Weights of a small GPT-style language model, trained from scratch on English Wikipedia: 3 heads of 64, LayerNorm before each block.
Each number is 200 + 30 x the weight over the matrix's rms, rounded and kept within 0 to 999. Layers, rows and columns count from 0.

# layer 5 attention query, 192x192, rms 0.214, rows 38-56, columns 0-191
190,236,224,203,156,208,195,160,170,236,164,171,246,202,204,263,192,177,218,125,199,185,141,169,167,208,221,230,200,185,239,181,279,181,228,254,229,162,160,222,188,164,176,162,245,274,177,207,94,235,231,202,225,137,189,153,245,213,153,215,218,162,238,245,178,256,188,147,224,200,215,209,302,213,170,161,174,257,236,154,202,171,163,169,205,205,263,178,230,220,182,144,179,277,140,276,243,226,220,224,236,241,231,317,181,220,163,227,188,112,256,214,231,148,186,220,170,173,208,168,223,173,216,209,181,240,304,256,244,161,224,246,225,178,149,171,206,227,208,182,205,234,302,160,207,203,251,235,157,215,142,165,210,223,148,200,133,181,215,241,172,198,181,152,126,182,165,199,222,185,186,232,217,185,190,192,227,225,219,174,162,220,200,157,221,120,206,193,223,197,170,143
195,163,256,245,197,162,188,243,125,168,204,223,222,144,187,256,202,153,184,236,217,180,256,134,131,183,234,234,230,236,232,167,156,194,142,257,254,139,183,174,143,190,215,169,142,175,224,240,188,227,178,229,148,195,198,247,161,195,271,180,149,176,185,199,150,170,177,218,249,171,172,159,210,161,213,205,207,217,206,323,198,259,205,172,148,153,222,261,241,234,206,234,268,241,251,231,128,155,148,173,245,171,241,141,202,274,182,210,184,169,182,232,148,180,158,209,119,245,245,202,198,184,209,135,177,259,232,260,217,216,188,175,197,125,224,241,190,137,183,174,240,280,171,192,198,228,159,289,208,163,236,191,263,172,206,238,214,147,185,120,181,213,246,224,180,196,209,187,218,242,218,235,205,215,145,199,257,217,226,175,219,150,189,187,200,171,178,171,179,253,134,172
162,182,205,281,198,210,239,255,226,160,173,202,195,192,214,182,171,236,182,210,251,174,170,207,193,208,230,150,196,102,175,219,129,219,160,185,175,231,295,142,223,208,129,216,224,163,230,144,199,191,194,147,254,243,205,215,180,181,94,202,141,204,170,214,234,173,180,192,165,173,212,179,162,163,191,228,187,147,178,213,282,247,190,161,220,151,207,158,298,196,215,195,196,178,255,245,223,183,244,211,216,137,218,218,238,193,163,208,256,173,241,291,196,180,185,266,183,209,182,231,224,123,168,217,190,106,206,193,219,163,235,188,237,227,189,166,179,232,247,158,245,215,153,168,128,230,149,186,193,225,216,257,164,210,253,220,287,211,147,230,199,182,251,223,131,152,166,193,199,210,167,205,187,276,190,127,250,178,243,232,171,142,162,155,190,157,185,131,176,325,192,140
226,215,249,136,189,193,238,194,186,221,197,227,193,222,190,190,179,188,275,179,114,179,211,148,287,276,173,204,208,210,224,231,194,143,237,179,222,166,220,164,256,240,237,220,192,175,241,239,181,234,178,220,236,210,139,147,185,144,179,214,214,135,178,266,273,183,136,138,123,168,161,217,261,168,195,191,123,220,206,194,168,187,182,237,178,142,212,195,211,186,207,185,205,235,200,145,166,257,158,121,322,222,210,164,225,184,205,185,157,245,177,210,223,156,187,217,146,151,145,200,182,105,192,280,257,196,281,189,168,255,246,175,230,210,211,199,174,186,129,115,174,128,265,145,154,207,273,222,131,215,245,191,213,261,208,249,201,213,217,209,201,191,203,224,243,136,164,146,143,190,184,212,235,195,161,196,191,196,266,209,197,223,214,256,189,278,198,183,211,189,235,267
218,188,170,176,197,179,238,189,143,174,210,198,237,205,217,167,169,220,176,243,197,156,195,183,223,183,193,183,143,161,83,228,186,161,218,178,213,182,212,218,210,143,240,208,251,188,86,163,243,183,234,187,255,166,238,221,162,277,200,199,168,247,148,134,236,288,178,263,205,156,169,193,285,172,163,186,186,245,242,273,241,221,235,167,176,136,226,193,229,234,231,121,191,240,283,145,233,191,237,210,237,222,181,200,180,183,182,185,296,214,207,243,196,226,205,143,169,188,230,174,175,227,202,188,212,173,217,148,239,195,181,193,242,131,176,231,156,275,234,92,190,107,94,190,132,154,185,246,177,245,190,172,213,226,214,251,199,175,190,199,213,178,232,178,247,219,216,287,239,199,164,105,134,169,245,193,167,222,145,134,249,181,206,227,195,183,210,165,245,149,275,224
203,180,173,191,199,152,197,180,204,141,233,237,221,189,204,208,215,213,158,246,198,148,233,186,189,228,179,237,145,223,226,224,229,236,180,292,236,142,184,149,263,221,129,161,166,227,143,220,249,172,275,171,143,169,164,207,224,169,202,177,173,223,241,215,311,214,190,205,170,177,233,191,201,227,179,121,191,237,216,251,153,120,172,153,266,219,221,198,179,180,156,140,213,177,201,200,176,189,200,155,165,166,203,123,238,197,273,209,159,249,258,216,229,175,142,180,249,105,266,163,204,145,156,203,190,266,192,254,169,255,196,220,201,217,196,176,137,239,259,190,197,243,171,237,153,213,226,139,255,287,259,160,194,113,112,154,193,183,146,229,215,147,293,202,235,210,197,211,131,182,212,154,201,186,132,264,247,227,270,149,162,184,263,228,205,102,178,151,198,185,211,204
121,161,261,199,190,243,206,243,233,262,158,163,214,195,195,276,195,284,223,218,235,148,168,189,169,220,183,261,260,203,201,149,177,122,187,165,222,232,215,167,153,134,201,171,147,257,139,134,176,209,223,235,158,179,166,247,252,270,211,154,205,199,186,230,197,197,186,256,170,177,171,201,143,234,129,153,184,198,187,195,174,239,210,240,232,178,141,227,155,234,180,202,153,134,181,150,171,272,140,243,234,140,174,257,190,218,259,188,217,217,227,217,169,227,196,198,216,193,119,157,145,175,238,183,283,156,151,187,183,199,241,245,176,255,249,186,127,207,200,240,224,206,259,200,169,220,212,192,194,167,198,237,139,206,183,169,221,233,210,150,224,193,121,229,230,207,156,238,205,195,143,143,221,172,190,181,205,168,227,257,238,244,210,282,223,236,176,220,299,209,198,132
159,139,244,197,159,227,228,193,204,158,204,231,193,234,178,161,117,271,242,174,216,232,197,228,137,277,209,193,179,218,201,225,226,211,139,194,250,166,139,123,257,180,126,181,212,204,159,156,230,212,214,227,185,209,212,244,183,146,166,254,161,155,180,226,165,277,242,213,229,215,142,241,144,261,198,127,176,175,192,269,151,156,192,183,191,185,217,146,147,214,272,219,225,206,143,183,167,160,197,197,204,194,278,222,202,206,146,189,146,238,256,170,196,180,129,186,181,232,189,180,257,169,264,227,148,214,237,213,183,241,190,148,244,195,242,245,231,196,225,206,202,117,178,224,191,189,140,253,175,201,216,193,180,219,120,148,207,217,219,237,250,200,193,268,254,191,239,177,267,196,127,248,183,234,119,185,202,221,146,216,209,245,172,145,183,185,223,183,191,209,225,207
222,119,121,230,135,210,175,182,202,185,192,143,244,158,244,241,210,190,135,237,204,213,163,226,178,185,196,227,188,189,138,211,159,142,239,168,109,218,200,189,232,219,227,228,197,169,139,186,224,209,296,170,196,228,183,187,133,74,190,169,186,233,216,218,238,178,229,275,223,239,190,137,256,186,232,190,166,193,227,228,197,183,215,264,199,182,157,203,175,284,251,216,262,173,178,227,133,170,294,190,192,194,304,195,131,196,206,228,315,157,246,107,131,211,167,206,184,260,165,182,211,183,252,215,197,227,184,228,214,210,212,219,212,254,236,164,215,165,140,230,174,210,230,152,201,240,207,143,132,219,180,223,186,201,227,275,245,205,189,214,203,208,188,223,186,128,287,221,154,174,207,214,156,182,253,182,270,222,252,258,190,174,204,155,181,238,159,209,244,147,223,159
251,261,232,179,174,234,196,166,177,245,190,200,139,151,211,196,191,209,185,221,192,242,133,225,242,151,155,232,109,178,308,249,237,139,141,255,192,237,133,180,242,187,211,198,176,179,201,233,223,175,141,136,203,249,147,174,190,231,262,178,169,207,210,133,163,199,188,235,197,117,275,194,151,135,180,106,148,270,149,195,230,176,235,192,176,237,155,142,215,195,261,212,241,182,257,205,282,130,222,166,180,202,218,223,197,232,210,221,162,213,213,244,179,202,228,218,135,248,178,234,280,114,165,175,181,205,218,202,186,221,155,224,207,109,244,173,233,198,227,253,245,219,151,215,250,218,268,246,135,235,244,147,161,147,236,232,186,177,268,111,196,205,176,205,201,207,132,182,210,210,207,173,224,193,245,221,240,224,166,124,205,202,225,238,228,235,182,276,255,172,235,187
227,189,205,162,238,234,214,148,209,178,186,215,260,211,224,183,209,222,231,169,219,209,142,242,274,193,151,196,211,156,165,243,74,206,135,193,201,208,219,210,196,183,179,231,166,147,208,169,222,203,196,224,213,207,239,218,179,254,184,283,238,210,265,138,206,234,218,253,220,192,155,209,262,206,237,190,206,145,213,250,227,203,210,195,187,193,147,180,172,189,174,207,206,213,160,180,245,191,172,234,161,229,209,262,157,236,139,193,133,150,152,227,159,196,181,143,192,211,163,159,146,194,176,223,236,241,212,216,232,219,173,246,232,119,198,229,179,234,128,180,270,222,204,246,154,259,239,219,154,172,225,192,202,219,183,185,305,217,134,272,120,219,202,147,167,228,148,171,168,225,196,218,150,206,206,242,280,152,218,261,181,149,185,245,215,192,277,226,206,233,243,205
136,207,232,207,193,228,147,175,133,282,251,207,216,210,210,142,169,178,151,227,236,181,261,243,198,160,194,178,216,195,249,154,217,154,180,199,137,213,236,165,235,161,171,158,197,190,171,147,197,157,235,187,189,188,194,199,139,238,167,253,212,267,267,244,231,205,231,210,231,155,203,239,245,220,174,238,241,186,204,232,211,227,202,230,201,283,145,192,240,229,218,149,170,180,168,209,251,165,168,181,141,171,281,183,190,142,239,222,154,181,207,131,287,255,149,257,246,165,185,158,186,164,224,155,271,226,225,204,253,199,136,176,263,186,188,293,249,176,200,169,178,209,217,230,210,168,229,177,153,206,242,95,195,168,211,123,210,255,209,245,212,189,137,223,193,200,194,225,155,224,248,224,215,224,244,220,177,240,194,183,237,153,166,294,218,204,110,125,212,224,121,226
195,184,222,197,196,194,170,193,202,236,230,170,209,210,219,261,220,177,226,282,172,223,257,208,187,237,120,150,198,162,167,243,190,170,183,206,200,189,230,175,191,214,210,237,268,183,243,152,110,171,303,169,152,169,230,186,216,174,162,202,227,197,145,211,191,289,187,198,181,183,197,244,235,169,196,207,215,182,224,266,266,281,174,233,198,180,238,184,199,160,197,200,263,166,211,147,141,246,127,182,184,178,176,200,197,221,276,258,161,108,280,171,183,159,201,229,122,225,208,181,228,146,186,198,240,273,125,241,202,146,217,175,136,166,218,166,240,270,219,244,179,231,251,213,168,178,208,187,235,165,290,217,229,130,243,177,227,203,244,224,210,196,175,186,222,212,165,215,173,221,153,194,197,167,197,242,175,212,177,177,179,155,186,208,181,196,160,186,132,156,250,169
223,123,278,198,215,218,198,175,237,222,127,221,173,254,169,184,271,155,201,271,198,211,207,198,143,123,150,171,167,211,156,175,262,261,187,129,200,215,229,206,127,143,198,210,241,150,254,174,239,145,208,169,240,192,184,156,255,206,221,192,214,187,156,185,259,200,209,166,176,186,227,205,141,190,174,280,190,235,221,205,134,197,142,223,209,233,221,118,228,249,225,186,239,211,253,195,175,165,174,248,261,235,268,183,186,210,163,194,219,256,224,190,250,163,158,140,197,207,180,156,239,247,241,197,212,267,199,219,276,171,193,120,238,130,181,234,159,175,199,209,216,232,234,125,124,191,149,150,194,169,196,192,212,196,248,181,264,231,189,192,228,204,94,210,159,159,198,149,176,152,179,168,238,275,191,189,203,204,237,151,185,232,188,227,171,201,208,220,256,194,168,266
232,212,204,137,261,259,273,190,186,149,180,239,153,190,235,142,212,242,165,178,155,124,201,242,202,275,236,222,174,234,184,235,199,172,161,162,176,206,196,188,200,290,219,139,170,249,191,133,179,210,150,261,161,180,264,162,203,167,219,229,232,273,148,215,240,230,171,223,209,174,193,255,199,220,166,266,199,243,243,221,216,205,159,252,156,178,237,134,277,215,215,291,220,121,165,166,227,241,139,195,200,155,215,153,213,197,190,141,242,188,183,205,160,241,187,273,223,218,234,235,223,192,220,195,142,215,204,186,234,181,176,240,244,165,203,198,184,232,161,215,238,190,200,272,240,139,148,271,256,228,195,242,186,292,216,158,192,137,168,141,127,216,156,181,220,239,211,176,130,237,137,201,213,164,191,243,116,204,151,168,162,177,183,164,210,155,161,206,189,201,150,198
180,237,232,196,217,273,189,250,211,274,214,173,194,181,241,178,209,166,145,217,204,227,204,264,230,181,167,196,160,250,158,133,195,186,230,208,241,177,191,146,191,237,207,222,187,173,181,260,193,240,197,152,176,247,188,181,225,212,177,270,211,264,262,216,197,118,187,230,138,164,189,255,180,167,180,210,186,230,203,290,187,221,244,142,182,207,188,149,254,176,194,226,144,208,115,238,248,159,255,167,278,226,203,211,240,200,303,236,235,183,187,231,172,147,167,172,155,215,179,144,197,236,181,210,192,202,256,171,253,207,247,272,117,271,253,203,132,156,121,222,212,199,177,203,192,265,205,194,241,195,286,165,168,279,170,90,208,187,171,179,218,183,202,186,271,181,155,198,163,180,215,233,168,198,219,230,238,244,191,172,265,200,227,177,192,219,150,212,123,162,236,196
192,151,175,187,234,186,183,183,230,208,224,202,119,237,230,285,197,237,170,153,215,205,157,220,228,223,139,218,177,197,209,177,221,218,195,216,159,206,189,273,254,200,211,252,191,179,105,244,179,215,187,203,225,164,218,169,146,241,188,222,215,218,216,298,194,225,186,200,202,178,199,201,157,228,132,213,177,216,194,169,208,175,183,243,135,211,266,199,191,262,223,138,180,198,237,186,186,252,118,184,188,207,181,220,198,170,174,188,228,210,227,234,216,237,230,154,211,217,261,131,236,278,216,234,176,102,131,162,203,227,171,278,170,128,186,213,247,131,156,234,186,257,209,198,189,210,235,243,241,153,251,184,165,255,223,215,163,247,248,119,274,221,179,181,301,206,171,156,137,304,106,203,232,229,141,241,268,127,272,201,154,175,305,203,183,201,176,174,152,238,153,198
190,234,280,226,211,179,160,150,183,165,174,265,144,150,230,196,148,263,176,218,126,200,171,207,248,188,226,172,178,209,207,169,176,203,230,167,145,211,272,168,190,214,241,128,169,252,258,238,207,202,203,256,180,195,176,229,91,246,178,132,169,161,183,247,192,196,205,183,233,190,221,190,240,154,219,268,132,242,196,169,206,170,309,153,238,250,176,147,176,235,185,163,218,230,173,206,144,214,200,242,212,171,161,212,170,268,178,229,167,147,202,143,253,184,206,116,133,246,181,180,243,220,248,194,127,269,195,239,173,187,181,209,214,252,272,199,100,214,267,178,138,219,173,169,224,214,197,115,235,167,256,161,237,190,242,179,189,138,199,205,197,174,244,147,184,270,222,216,190,200,190,134,150,282,171,155,207,172,204,265,218,203,183,160,260,199,157,222,187,212,219,242
226,254,228,172,160,148,212,169,225,206,283,143,207,166,223,188,263,198,202,231,150,174,147,221,197,219,173,201,235,194,105,181,256,200,212,210,230,261,135,221,158,281,160,113,232,185,133,191,186,206,170,199,140,180,175,217,217,140,198,181,174,171,135,199,200,175,203,295,227,128,239,261,211,213,217,224,194,284,191,171,149,163,169,138,180,231,114,247,191,116,211,216,268,246,265,204,220,190,242,219,123,89,204,217,213,205,203,180,145,218,204,181,227,163,136,197,195,165,179,200,181,162,252,185,251,196,165,196,254,230,225,203,192,117,191,188,225,194,177,125,98,224,231,168,260,291,174,221,211,197,185,226,200,246,215,217,156,202,232,205,232,200,241,187,163,266,197,192,199,197,155,193,206,239,184,177,206,187,227,262,144,182,152,165,219,184,189,234,184,213,166,220
# layer 5 attention key, 192x192, rms 0.227, rows 38-55, columns 0-191
175,236,209,242,211,273,217,141,260,184,136,207,140,128,181,250,216,133,218,189,215,242,147,246,170,193,247,179,199,277,175,202,212,260,249,198,184,149,225,275,204,129,243,188,215,202,179,171,172,252,228,254,214,149,212,199,188,111,224,201,256,251,237,243,199,252,268,233,239,197,195,187,259,118,219,161,181,257,198,261,194,176,151,181,148,209,202,272,184,183,321,174,172,235,249,245,230,188,197,216,200,203,242,214,206,200,260,229,133,129,208,197,231,174,171,187,213,215,233,207,208,101,257,278,159,249,250,237,191,182,202,279,154,165,187,155,220,192,172,165,145,180,234,226,239,179,260,178,222,208,139,175,222,159,191,269,216,152,271,155,222,182,181,175,167,225,221,189,179,183,205,254,196,213,236,197,185,274,220,205,129,179,238,181,218,131,234,257,177,244,231,221
210,171,186,212,213,177,212,147,155,141,240,182,233,186,194,206,151,212,167,205,240,168,173,264,252,193,192,193,184,231,218,133,166,227,109,247,170,143,188,180,111,227,208,136,192,244,212,198,227,178,190,226,189,131,154,248,178,277,322,200,171,175,124,167,232,171,233,198,149,169,98,204,238,212,217,152,200,165,138,262,226,224,225,289,201,213,224,220,195,286,223,291,230,238,150,176,264,222,179,219,135,236,287,183,148,271,162,218,181,193,188,125,151,185,238,193,175,216,194,220,177,172,159,203,208,159,238,257,180,247,181,208,167,237,174,215,198,212,274,94,211,159,194,210,215,234,187,254,200,175,208,246,251,161,132,296,219,195,261,213,165,150,164,192,165,208,249,184,252,266,152,181,212,196,159,265,197,209,271,199,255,253,208,203,186,243,175,218,246,262,206,106
171,230,179,266,139,206,187,230,215,185,174,119,239,227,208,270,149,278,207,167,290,124,176,212,205,144,193,190,153,194,240,148,143,172,183,196,211,218,254,128,245,231,194,244,263,187,194,136,132,216,205,154,222,272,203,265,168,272,264,220,195,214,196,207,223,230,174,158,236,233,200,200,209,158,213,181,206,155,192,228,226,147,216,226,234,200,193,213,202,180,179,163,187,174,197,193,218,170,172,260,179,130,146,214,226,200,159,234,139,240,214,240,146,113,162,225,270,277,156,257,277,270,115,193,257,153,109,134,220,200,216,228,251,224,204,154,215,253,302,181,223,167,190,187,175,135,215,215,160,263,165,214,220,247,229,275,217,238,213,195,167,194,176,118,194,198,162,210,181,241,238,254,129,180,264,234,206,216,201,151,165,156,275,130,203,210,181,205,226,253,146,161
174,213,238,187,111,252,228,236,176,231,203,173,220,225,192,166,236,187,196,224,279,228,162,146,223,216,191,202,193,201,246,183,74,216,177,229,181,230,280,172,246,140,177,215,162,89,169,195,132,256,169,182,147,169,121,190,160,150,183,264,276,217,226,250,212,168,225,203,214,160,220,197,163,202,189,167,154,254,270,208,177,187,185,234,183,156,168,230,171,190,239,199,131,184,184,109,258,266,201,187,234,203,185,194,176,150,197,183,168,207,190,178,174,255,215,178,116,141,176,245,149,201,216,218,237,202,208,146,274,242,270,271,123,190,223,226,229,260,147,197,225,146,193,161,180,231,211,222,225,199,205,267,247,186,167,215,149,187,170,218,185,189,145,200,254,219,237,283,194,148,163,254,290,235,155,155,212,180,182,204,247,186,238,169,165,238,160,172,168,170,243,277
205,189,189,206,184,158,242,194,201,281,201,233,226,237,187,195,182,190,236,247,226,183,174,174,198,188,130,185,179,159,176,198,178,200,199,194,262,214,167,268,247,171,233,237,264,204,175,278,196,294,258,197,160,210,196,216,262,227,197,259,167,242,189,144,179,207,247,197,120,168,142,198,268,215,142,189,222,252,124,195,190,271,215,184,106,237,145,187,326,217,186,173,107,226,237,222,149,189,205,217,223,145,187,206,193,219,156,179,168,237,300,214,192,179,170,110,165,258,192,199,168,223,183,189,237,175,275,162,186,169,197,203,246,252,277,197,190,180,181,156,185,146,174,169,152,215,236,224,208,208,145,230,153,232,182,199,146,170,197,173,153,213,180,203,192,161,253,193,131,226,240,166,235,173,187,160,252,112,234,209,261,135,260,153,256,140,181,189,380,140,226,222
230,211,211,190,245,232,199,209,182,177,229,252,112,135,166,196,153,243,252,206,191,191,164,217,186,200,224,251,181,137,193,154,149,162,176,144,218,130,111,190,185,202,254,188,174,222,169,120,208,226,175,202,232,174,193,211,202,183,254,185,256,260,238,274,164,193,168,265,224,188,186,185,220,213,167,144,203,193,190,129,255,277,169,195,137,170,210,161,183,210,168,226,221,156,179,173,167,216,146,261,241,261,219,201,232,171,192,167,189,233,148,309,205,254,169,227,213,237,211,202,132,214,171,147,186,158,177,234,146,233,217,270,262,228,300,183,131,229,210,230,227,127,144,207,192,256,230,162,335,247,218,217,181,130,123,211,161,186,223,297,147,238,196,173,189,251,288,165,180,207,126,173,220,266,174,185,179,175,198,185,144,200,221,241,207,152,179,198,141,171,201,222
193,172,261,172,228,232,236,252,186,237,172,230,189,107,270,207,178,210,223,171,220,149,248,191,268,232,153,197,225,267,163,263,217,195,229,217,225,243,228,184,206,148,218,230,294,195,211,255,244,224,193,294,187,255,226,249,255,215,164,110,192,185,253,188,204,217,231,226,208,184,192,205,177,244,221,115,188,191,238,252,230,163,173,147,210,142,254,203,170,251,188,172,135,154,224,158,186,241,172,275,215,180,233,209,226,264,176,212,245,181,226,207,171,144,173,187,247,98,138,213,222,127,180,295,183,201,144,225,236,153,215,192,160,143,217,182,129,210,237,198,280,220,208,255,216,202,233,193,233,229,110,190,131,221,181,195,146,244,132,173,298,212,164,173,258,224,173,194,241,170,214,159,262,225,177,147,145,156,252,193,135,192,259,261,187,282,160,216,216,214,200,164
202,188,166,200,210,175,169,196,194,245,241,189,282,238,171,262,125,207,202,191,298,189,225,187,217,171,263,217,183,136,215,300,158,204,173,226,194,274,99,177,259,123,182,219,186,169,201,241,213,204,191,252,169,187,184,258,174,191,170,230,169,236,189,190,191,251,199,276,191,103,228,146,161,187,186,160,219,159,225,233,240,166,159,171,284,198,185,185,193,222,242,173,241,227,204,226,230,203,128,157,167,268,227,189,200,223,211,217,141,211,186,191,210,210,205,134,240,287,245,249,182,208,275,165,196,203,208,253,191,274,170,242,260,208,225,230,221,160,162,181,228,134,209,237,256,226,164,129,198,133,213,194,162,248,111,148,269,226,173,220,222,237,159,199,240,241,200,104,206,208,247,204,236,208,172,161,237,230,179,173,224,142,254,182,195,217,188,202,152,162,199,250
223,247,205,243,207,169,201,197,253,217,215,185,178,163,204,281,129,186,197,196,164,220,157,208,196,271,264,220,137,219,140,230,218,161,259,211,213,238,200,168,210,156,210,272,171,235,170,168,195,179,233,127,138,254,234,235,205,230,210,199,219,186,225,209,279,188,206,222,193,214,185,130,198,211,198,260,193,146,221,216,212,179,282,221,190,153,229,220,188,213,187,149,232,158,212,164,186,220,208,159,240,220,195,307,244,167,128,69,226,168,219,157,163,111,199,199,187,193,224,205,186,155,199,98,223,162,180,159,274,267,184,186,112,239,220,231,203,166,189,189,156,254,215,275,262,213,256,282,188,227,196,185,181,237,170,140,161,216,297,184,174,196,252,243,158,152,190,165,165,192,282,209,236,224,192,211,186,226,162,268,197,212,242,221,153,154,219,142,231,114,211,180
292,176,253,169,217,209,258,155,186,153,322,235,188,166,204,191,188,204,201,220,222,198,233,153,231,186,171,204,218,174,226,158,180,202,99,122,237,158,163,206,231,241,176,210,179,208,252,203,250,220,197,126,200,189,175,163,134,145,233,208,158,174,217,85,190,239,226,264,199,176,195,243,156,134,169,116,167,167,116,146,214,147,163,221,192,163,213,231,237,283,227,196,169,169,231,230,218,189,187,197,238,217,149,204,257,166,209,162,153,203,168,156,205,234,220,188,155,281,214,242,259,184,218,272,143,193,192,157,186,178,177,200,117,212,222,224,195,190,153,252,221,213,232,231,172,180,217,141,229,215,173,160,155,216,203,171,205,245,245,110,154,171,206,223,188,165,183,255,252,243,203,199,230,266,202,114,230,209,232,163,231,300,111,186,271,113,164,201,247,212,245,145
211,169,296,175,172,214,170,137,249,232,174,162,210,171,187,244,243,163,192,221,229,220,187,274,294,207,180,208,198,181,195,188,131,225,162,192,236,213,233,178,172,233,176,192,270,231,156,247,251,154,268,234,218,131,218,226,135,263,187,213,203,159,225,179,221,238,185,201,266,247,189,208,233,205,174,228,304,105,152,216,192,175,253,154,199,148,164,209,195,148,250,190,153,263,219,166,157,163,137,201,198,172,165,255,230,240,268,125,157,199,214,170,166,222,183,178,135,168,181,174,219,200,214,213,243,209,167,182,176,217,199,221,250,182,156,222,252,158,152,248,218,228,220,143,153,216,226,269,189,184,264,265,137,148,200,191,189,250,172,242,236,171,223,149,186,229,198,214,171,141,250,249,176,233,231,199,253,146,262,185,195,206,208,233,190,207,167,235,269,236,149,260
210,221,313,179,163,234,126,170,209,225,185,232,218,172,235,223,228,132,172,267,188,172,237,236,234,208,162,226,186,243,241,176,193,146,197,223,198,97,128,194,300,226,190,180,188,212,160,134,204,178,213,91,198,145,248,129,120,208,88,157,172,230,252,233,162,206,166,203,177,209,239,168,210,209,178,226,200,90,223,137,143,246,289,222,191,215,198,157,227,218,200,261,160,271,107,211,166,303,181,191,237,179,198,218,212,138,223,225,190,197,207,194,169,208,171,204,248,209,216,186,159,206,206,145,195,155,175,254,241,204,171,247,301,139,219,184,155,238,121,156,224,165,157,252,207,173,235,206,213,176,207,137,174,234,206,211,276,210,229,147,262,159,248,246,253,298,204,208,251,202,222,154,156,185,216,156,192,243,328,188,210,192,158,226,171,226,198,144,205,184,166,260
173,214,286,185,192,214,257,197,220,153,179,219,178,169,150,192,151,119,199,202,181,248,208,209,188,230,175,220,185,155,159,161,217,237,180,209,221,136,253,124,218,164,278,175,205,169,167,174,143,181,238,203,158,154,174,211,203,183,121,129,221,223,190,151,214,196,177,209,215,220,222,214,165,210,174,187,196,175,216,213,186,285,221,186,226,191,268,204,192,219,206,88,274,202,183,181,167,167,178,218,188,199,231,246,190,221,221,213,218,145,156,251,175,185,176,210,151,199,240,192,234,287,189,147,241,115,246,229,133,100,177,174,255,256,198,171,286,210,240,178,289,149,256,206,162,182,201,190,176,107,174,261,232,232,157,128,174,308,255,155,214,215,203,146,169,227,200,185,133,229,216,188,199,198,188,193,145,207,211,175,190,162,219,220,209,275,188,247,140,154,251,201
273,164,249,192,177,233,228,226,187,215,129,157,211,241,161,206,231,240,215,181,201,130,175,173,185,255,157,188,180,182,256,152,250,170,182,284,166,187,242,220,133,172,208,259,208,213,242,202,180,138,247,206,226,133,120,261,250,185,187,234,215,212,195,149,235,210,212,222,216,176,248,216,127,155,193,230,194,268,216,198,175,195,164,270,268,178,261,165,207,182,217,201,245,289,195,174,176,306,201,233,283,223,206,190,153,159,229,263,232,250,215,169,266,165,207,134,240,215,115,171,190,180,170,191,274,184,242,150,253,177,230,205,200,207,241,158,162,194,200,163,193,231,194,184,173,199,144,148,209,268,240,225,279,210,231,169,286,206,260,171,159,186,199,164,187,189,230,108,212,253,237,120,175,211,206,180,305,250,269,212,166,208,243,264,213,150,173,197,101,175,203,213
209,213,169,151,179,247,219,149,212,164,122,137,230,223,225,284,90,227,191,237,206,163,204,155,219,218,262,233,298,179,133,153,219,167,154,184,184,260,125,149,159,176,175,188,183,150,136,261,225,252,145,195,208,184,194,158,172,227,158,254,240,244,179,168,217,246,169,235,147,237,279,234,209,180,183,207,210,234,231,184,172,186,188,198,195,177,157,168,250,239,268,193,243,159,144,271,148,209,247,137,110,194,127,212,192,246,172,217,221,216,233,257,111,235,214,250,223,164,239,191,244,231,193,199,284,224,244,202,206,165,210,193,210,144,207,173,184,234,201,257,146,235,198,192,246,216,167,235,176,234,270,203,250,164,167,154,230,212,166,196,236,177,192,146,152,225,150,266,195,213,206,260,306,206,172,228,192,188,255,236,282,233,191,219,307,186,194,257,183,198,201,158
228,147,283,158,199,216,200,236,266,200,259,241,234,192,240,146,151,261,131,157,236,231,191,221,241,170,169,154,175,183,178,110,151,150,205,185,215,214,177,194,217,227,211,266,193,205,227,137,175,240,241,168,174,211,145,213,224,290,180,202,336,158,231,188,201,220,240,172,183,196,230,175,184,175,279,277,178,231,244,244,118,197,189,192,171,183,170,180,195,223,315,186,216,124,129,200,204,181,223,198,221,159,220,139,239,193,218,176,197,247,214,198,164,152,236,256,211,176,333,163,162,138,208,157,125,183,207,223,193,194,236,189,123,240,185,263,171,152,239,257,181,231,254,214,108,183,223,153,250,171,206,195,122,191,213,180,172,253,275,201,188,211,184,191,204,229,195,187,289,146,94,229,236,207,231,233,210,146,201,169,239,184,239,178,127,235,243,178,150,167,147,213
215,193,246,214,283,158,212,193,232,181,206,160,142,261,169,295,243,172,216,177,159,196,116,147,199,257,129,280,208,163,189,207,136,181,150,252,240,197,147,250,185,157,240,192,189,175,202,202,269,184,124,214,300,210,198,207,191,236,224,205,222,159,228,241,200,217,197,201,188,184,216,163,144,232,211,205,218,170,285,240,140,267,242,159,157,181,185,210,188,289,212,230,252,170,173,229,202,260,158,208,176,195,187,208,146,195,224,263,107,216,240,197,255,253,162,159,125,152,252,191,255,233,229,265,223,91,133,184,213,136,175,170,151,153,169,132,192,146,166,261,155,228,210,126,148,231,138,165,271,195,169,173,103,283,149,211,193,160,190,164,267,182,242,216,180,169,180,220,250,185,152,241,194,231,131,250,196,159,193,146,154,181,221,152,223,187,202,159,143,156,258,125
187,223,262,263,235,212,207,132,194,165,123,279,252,238,206,148,216,184,226,227,242,198,249,195,230,218,226,164,193,248,225,226,164,202,239,215,176,276,253,178,254,230,218,220,222,251,219,199,167,248,205,226,188,157,134,234,134,287,191,228,185,184,193,236,188,190,201,167,213,216,252,179,240,209,142,223,165,193,137,157,221,210,290,225,225,170,202,219,211,245,156,163,310,157,213,228,288,238,245,272,123,221,256,173,190,194,246,150,223,166,257,206,232,201,229,232,170,254,179,206,303,192,167,171,227,247,234,185,156,203,165,222,171,186,228,161,193,144,236,248,150,187,151,177,167,272,202,178,225,198,155,131,229,184,197,238,168,238,185,137,157,199,158,208,169,255,249,189,198,152,190,161,197,209,156,251,179,201,130,285,163,243,199,204,216,167,145,186,187,154,232,258